Part of a small language model's weights: width 256.
Each number is 500 + 40 x the weight over its row's rms, rounded and kept within 0 to 999. Layers, rows and columns count from 0. Numbers have three digits each. The size before them is the row's rms in percent of the matrix's.

# layer 4 MLP down, 256x704, rms 0.172, rows 149-248, columns 192-255
100:544487462521538507428455516460508512468514475436545574539554551505475495561459502452550473516504454509461531543500498490468464472548408534485493444496531514453479512558500491455570506456557403
101:560468520438543461453520594452421529491568585472435583484566435500508509462522484487519450484515482469474514525493439551464504475525454538504529480573473557482502539543508557515458561531475513
097:568483462418466468499536543544542533424474449462507521514499491446564459518477492511465537553474458536489512521430489419486516498499468498498500509522503443544524490462553519551479489407551399
095:510478533512560537515507525483536529510540420529426513520536488554476501526485459507472566433509509556425492536540486556497521486490479515468437522585541460468495521524435528468529484517520531
098:521465564484482525472509489439444505546570466512494518529566554574535531463469508465424526487458531567508567497540487471518495461394442532500483602524550528437502555443553516487539461436488500
103:483466486456507452490522459525554485451503544433495498533546404464584579543472543391472495552519539545571481518445477437382517560567458465455520431501480533490476470472460499559534491448479516
102:495512477468506533493484528504489590499445448516509535551464481483449473540530433428506434501524509523507466556580515453421476485492477549444503526470482479485494554433450445449520576511541551
103:499484527549492452502424462538565539548520456508531544509646484551488571547458474515509475536472498505505468557540505565500481454514513440513428485523486527436583520555464508435505495570458571
109:528504554436492511507500519458441443514510560508489478499553517505505434446535486504471560481451532533505534556438513508486480516423519477493489486447478537536505501459519448505471466552499458
094:467490547492551522484476527446493514503489503500544442451474543474548464577513484517506532503485459455500477522493487466544448505495527506520498505476541467472499561389434497474492522466511549
097:541487503477509497470462510461514494438572526469459522525450555534499473503518503538456499448520535515511441408471457550580452469458479430517509420504457456499480449479544592451484473493455506
107:569518533452606601520485518524481453485496421489530496529495534459516519485522499567459442529507517471496490492490541514573453478526496509488566513467480467501451550454518525525500532499510488
106:532475456478502485456547412495572497535439483497510488541457472484477499440516500530443450591543529482495568468468459588505543486500476504557475470493525559566525518514538535494468417553555499
103:491500479505546597511470465493501492529493507485492532488512398497480511548511539527516537573426545531517469518534556495505492539454471479492466529495503435420474514527479494527458583560503489
098:490505516498542506526498438476446524450484590492489494520513436456512539547478475425507500473467514534497477472489480504483530515521506471481565540460476538471505488440475497512509504436505509
101:517489479512587542449387535466561545475490540485500496566455550487501489464528507531492486525491487491520447518483540481508503582495486466541561487475441534525487460486492487533423480536393466
097:501494501504464426491565488510511499533493513448539466555538546487471488438592505500502493522443526436577474566509489559525544478472500515470505535491502493549486514489544505525493512561504456
095:559499435501539527560470491476449532470494514560503494510485523498562546445590537538407557445517513513500543477496535461483496516510464488525533516483461493570556448449486463477490474470571518
107:446510492540482500469461507487504539448459492500510540451485423477565476459470463415527465541493563494534459512475453512483513448543459540506507471543424515449501465457457462407465518493506525
099:468480534617467578526584471507533528497456465504522557488469505527578541486513494549484502484521472458492438454518556528582454437439489510534365486539497443553522496460477530542463585437550509
099:543438546456550492473492585554461508423500453426499500541503509490490518555493413499529513439522503512458334502464538504451494492489529474503536497480508520464553531478567473507438480478460588
102:554504514482542503538532480524456457525482520514544584486523520473518535481529486548488524475496539532425469547515484512489484514472501525535485475593510477541441502482545475531531511528583478
104:428551461530534486506526490540527516494508499516469468467525495526530583478438469547501515401454482458411505489498479479487555556550445525542520472420526483536522479491481548493517495553553541
098:443461607566497522440467537508468521441459503490460406490572526487442548512555482533565499554525439487465520475437476518522518528481555497523563530439489484475472506553542453478462493517434545
102:588524541510373470522499482527451529504566502511539497470440493488506498499500500507459503541509463505541541534465551406518443482521510508396472532492468445552577463451493476531515541458480541
103:471461464499541542448445483442507511505503479469464419493498521515575583427455532510496469501530558537476486488455501520560514533535470485455428586436465463500481510503477468510577567538468546
096:544512602523421471464497471504431495550456478487511520586505522507472459534519494465503561549497539561470499447562480475535432522398541462490407501484565454447479529461556555492446518461544459
092:580450464428596528528508502481515471413501479582533525482471508461461483468425479431490445540514546480574441497514388567520486482460440520481458520455511509553474535480533454549522491479469521
104:463567540510438470558500508483496546529466540468524542503468542423534471514553550467509504557455561506535496496443528530559592395481489468586418519508482526459557522517405516494478503517487523
099:520502490490493523550566534526516460491474478516507497498533458419516454462437465506528505492469519483486479483487507527503558499437502494446448523480519503393509506496489477467459460445431486
102:556504492462485461512471436520550517543482514480522491506415517466511487457456546542546483551479598460467538429503529504493423521465482534526499491530467523564559466546437520535535508490533504
097:504456526570493451530451465544513490508478555542503551463476558515498528473522477512553479544521515483561507528379635493561509453545518532535480441535536429469529489471548499448524587518490529
097:515500476540452594444431447437479411515472524438447426483483482504505488515482515498521480494491488505499494559506448547543347447451484471514521586440446496475459512515507534495468512546504553
105:466463534526447518451558505457486477431465512545474463477437515526449562498475514459428557494527453441464478459479404467547488493428547577426484526460514474505497490489518508528536467555502512
096:566498443482501451532473481484505464503467498523470515480601482488489511462520466492543538524559494468453489491406546541545471509493515504475489574476508429474530461532507433480512561510465495
094:548526529530510457531535537514509495491438555480489530466501541477442558549506541473470513570524487477470489446495386492505451500440438526514501516425509549534462486495557614455504476520580465
104:457451513484503581449556502565453475367478539495582547570459474561497529562502471509418579440430523504497499473460467486517484491531485411442530479483470514525543479521543564519494519447546534
098:575597509502529525518495441552467475506473496506463448488492498475494493511520474546484490455463432566476463428482477543514474444463437492522442542472448463549540501448497577464450560536431515
104:575516517552530516475520495445516447559440457458465513489508582528515495555490435482536497499508514520472474539541549515491416438538494506523474500469563489541476532463453519452529462463521459
099:490553476541479521459541379534550557527494452504568513490491495491499454491464532461437532612528537526505454525460489516500473483546508476516474456466460486413462560494487444539448508557513502
094:514574575506496467514488441511563528506551446445497484473539503474499499490514424449516498520522453505425507485442593466493457509473526486437557485552520523512533435603401500416535497504523476
098:449468510501487514500507481476482488453501521549479524529504483485520442492449480508577498484469503513489536532472518517506521557558519525422529432474511523485514487547478477464491511546527563
095:471528474493483531396537447507442507538463518441492549529482480476509489524559536490461514525500502539479563487436471463529546535502468538533510568499549471546562538501470430487504459534497420
098:540509527557496481464486554514515473429568586531489545495531489487556476517472482532541473443478394484530469581509444514510479506602516437516503501514494523497502490450586572512562436549565504
098:527494475477489497503451418492545566486517541480416476504603510566505471480481510430499536457510499500503506555498550506503542559506429463529463499459501538500453524513442588491535491437512511
103:465560487513483507512541563506538458480507568435526441470439550546472458511495486500534525527462504531483491566531486527497501472507536469527445420591460518467509459498495532480545413484516494
095:542553520464526464518515477542496539579454533451498480545522453525525457480497501557483552495537563466443426472529538539533523550542528560546508518463486502443459482477520529533482461556485486
102:458570569437485453498556518524462400443504474534522480506455458501463422499600504521491481454526529504465415483385439425489596463526395445484459481483584443538445508505446502491476495571537456
100:540622515406520486546526517454416485518551451582490545486510487413437449496504512513492451470535535542431507482513572533504537517568520484493479487527491410612525480534543510539485516501515380
099:514458510468523453560545540509536478596479469509529550525531520497465448450526478496531467488497468510526469531493538470475421542493503596446474553523433466434571490567496487479531506558474502
103:510517474465536513453468503508556518545557481499498453515579561497431559545501471525526552492543464527484601437441478458451495578598488496477512455577478488465483460457553506474428472439475460
103:433489461519488536444431585489511523487512575502485464520597409522481488491479544449551528475543535478536550537510484551498458544496505551563511531542445466528528487540512460527434461486466475
094:513480492472506452540534485496426437498498533519456518504537502460533478560421416525524511492471544502527528502466461515461496457490532469523524466519502556473545511530539498444531494530510490
095:504496413499515467525481492512540442452538605498536545462508512464540483513514474509532580453404519524535480462557496529506557551532486435522494556558447503509471541531406424451445537495524489
100:546527469454526484475488504459546482499536489528466508562493492598562470579520556454480442494543483488513537497505481516519545460492456511450431491503529491497449497447545482481453499489446524
091:506525552500549542556507557560464505478441500496562457485518530511480423488463455565523509481493518550502491538515512508514615507530538543503487489411534514529579534502507532498511524451511512
098:479527430499421549538515489494528564480552455624464612459501514472497538470500463549514528544528494575510528503546491532571529505466511516529479500506494540514496536444535424418478499497468518
100:471433516515531489477533471479418520524514509468566510572436449464453485508551510531485460448514494450544480514540444498522494528592512554412489493468447431479448520438441536485500398547484511
101:544581510467519465515510596470592479511520485507510528481482484494436531593454555471545518507511459493504503510513488423457463471538463535524506534508519495449561503517493481452517531484495509
099:501465524455503474466506500505522485489494481489499471490501528452508476499482482519531493540593506524504510559497501502464532512497447517486524466525582450521490494486451483489553532496519505
099:487476558489531480419550489491520479522470555461482481452492485546527539530457563453529574463538478502459487477479525529471542519489540485453512492401513476447468573540577498561485532481497468
104:526501562553536497492531498423488524470520497540522531427452559441539477492492547479459493483481514458411533425565487484509482506499537521517572558532540527462498583461439488467481479445419532
098:539516558485517514466496450459570531451601509460543516547472472537529511487497514476546543526503520572500477550524535494547469454482482422534535452418535474434460448433484529463460461436546514
099:533529514450549495562489444542507476541568444552448514452476474503532498511516458508439517471540481513497479450505528494544574556500470522590514500580447562501489521449471451482470508458489535
102:496560461485557490509449384431502540523492466505504461471504447540502485424507515467451453552538462570486409472583527445496586524476519427528475475492496596523525539455550544561539496544528612
100:548526552525517510524477526537471518526516442537458458466559523493492481468508556444475447592512495455520505517546497502558483563510542488473443430560539466588575466405445532491536465480502516
105:563500480467456518531493564564491469517545470455447473489584429529498568458572501422546528431532463436537527497440461554421511487503450503533553495499524584529408431559583577473514377484489530
096:493493468569473470552534473518527539543485566534541523474493504492476480512481439477496555436512427526493513463520549499522526437461501526496495418504499446474446460536541483509554477467512528
100:517448529534470521499527546503505383489475458477499481527511537455545505510515489479500494453539417487465543405538515437476445504548516545483538541535507528489531557487439441469466556534528414
102:466424503424459519450517424518505452461445514482486508513474498443550534536477488498525468450514509560523558452434575497438430509559474454516535520442596520476492482486493493453498484474509442
098:512355417441411574522465493608583483519460530522517532443649525510463446500410529494539486556509502566526520498507476543541509418488418481453482485495472560533502466526490493511507466447534488
102:507459558429520513468515515464546510537513414498528574532430450515439530485480581462438512450510482513444494511476524517461528513548547469505476444520497432464466529485444564481503420495482462
108:460489527504474530468460576504446467511515538481519525500475541495513501450466455514568494487521422460488473504485449484519481484543538497491497486489495425470549492517584422534507494543483534
102:472557506516541489527462481538468528531454418497459492503549539527520507537485469467559488525446496466510494480542510514454515483443433520463534472508546443599485537521477511556498508493537454
105:541478491472513444466481510512549466525498538513451560478506495561482560414532500495583497493482495484562483509514565560527382444427515462548513461450477533480566527589453466571478548483492463
101:556475502447485489393512523425538467537531559588544575510437539517470521458521543519547538470429582521482529459532494562545489492499459514446566551463567500487467545488519364441496465474552492
093:532425547588535518509525540463469511473420483477525490473464507499496551536451518424531509551537530550444455473506535485518514436474520498464452499473434467518522503503465521442426535553473545
098:482482529453543500522533447482516533463444555443542440523485456491492527459527538478449551495455471492452565566515483496483505523499521435490488400557546484538499431469504449526486519541459523
107:507558602522554525559520511519491461505456478562518535558546469461504452509496522524523537484490532542481453482539550474460483596522535464449522497497484541469457429531572533471518470506529450
100:491495460518384530554526599435449474423535500431492496513494459517515487443464440451488520538480457501517544533496494594511488478446521578488490407490523508513456470474593529586508469506484416
092:532432526500530496538577463493479430508504489541466500434483411480594423483471548554453537519487481581463482502486579508521529495481512605519519552479561603545528497556504517542530482555486532
100:489549526489466501523521508518478499473508485511548498517526574465465427495412507509523526475507507544532503459411490531537499571493513444484607473481558521581498448525460508481516497512542492
106:515457514430506445479526544502490486508535526446499404506450491441547503537525504484493525507490595566521555539567486560487467493482540488457508473496447486478551474466497518450585513522524521
098:478536454436519503499496516632501451486511524416514547504466491474512526449474469432543529521492508435427507506489503513550496525508434594530478517537545475538500467483505484538466497458500446
100:622514501422496459547542480461561584562535506451522518549432495548469482522492537539449475533540531422512490542538516455468436476489496497553570510508481429521525502562474485614458479473559393
094:460487489504517502512453426489507492511481473520573558520443445523462485446476526492485473482474433454464559509553484525581474477505484586533495540572507516499504495486528512448493535549494526
104:471597490481468493519451500488436523598472484483514525523553475507588516524479427533476477457508434514502497477481547601472472539492463482544444424503551491507426474471502530394470465438501568
100:465501469543469445508507560523540469496534504496519532540519480541513449584536538506452448533595499465459527533557563450463434529485495476572523510497506500512542503510446499500527454498438493
095:479432459456457531481511526500425499514565435472480449487530446506527564517516491496474562523446567481457442519539516540500552524483467495544519534536489530530558505471518441488553490539517511
102:533514567468531528536510450524428476500549475461526558473492498494453510481498475520464496488561484444496496429511532564469463450500493553413558541546519420595569492426543520507501529547470491
097:514505537489501486525508458510451437466505577413490484551449519530495505461491518424499442492516452418490576535499513506466548457488476467476523505485566482528432594502415496455417465524568466
100:535517439514493464570472505506485521543549495503515516557623550431471495477491494487537408559451488584474501488544565430430470453464530540540428485412518532432473581446585449540524491528435519
103:504482485491523468443445436504536452521467468455579403497576493560546479496555476542490522518545470436506569468488525505516520468501480534575555506520477585483500524547496472471517518454460514
114:575464497460488518533486454552454531496512474436515514485551486525512606443553463480528506492524506478440488495442499517456509480442512443477446491444511478486508507498500524531538458522513478
097:489507549532480543490493498475442470529507444481533512558491466544437435522485540507500470480509416463466531475431518465391451514455506449536443495498506553465531481450532516495482483546404551
096:551484539490527535510542432484469508499504489558450530511498564475535485523513487519466466514546503513543478530496531462533491520458539426534474542538471445474523477455474523486472537534493538
090:452542456481535485477541456447487496529496509484527547472504516491535511438503513528483517552528558482446469556451468519559506423522546489434554496522518504436564576444550504472526485456595486
096:520557463549463487515527534507494558463457486560580532491490441429528466547487440465526481482539535483478525480502511583473497562463553501434526473423468465546534514503523520481521490489470495
098:572502500494531515585502531553475436471529526542549452495518492476518512465549503494506578505486514490519512477449501503511459489510493522450494482455543507517540450585478465466465475518487533
104:556542421522495485490515430481474515491477453533522483484500554555493483487467480553531479436554548498555531525463454512449551589485540435484434520467472520564548526527456490492477470527532556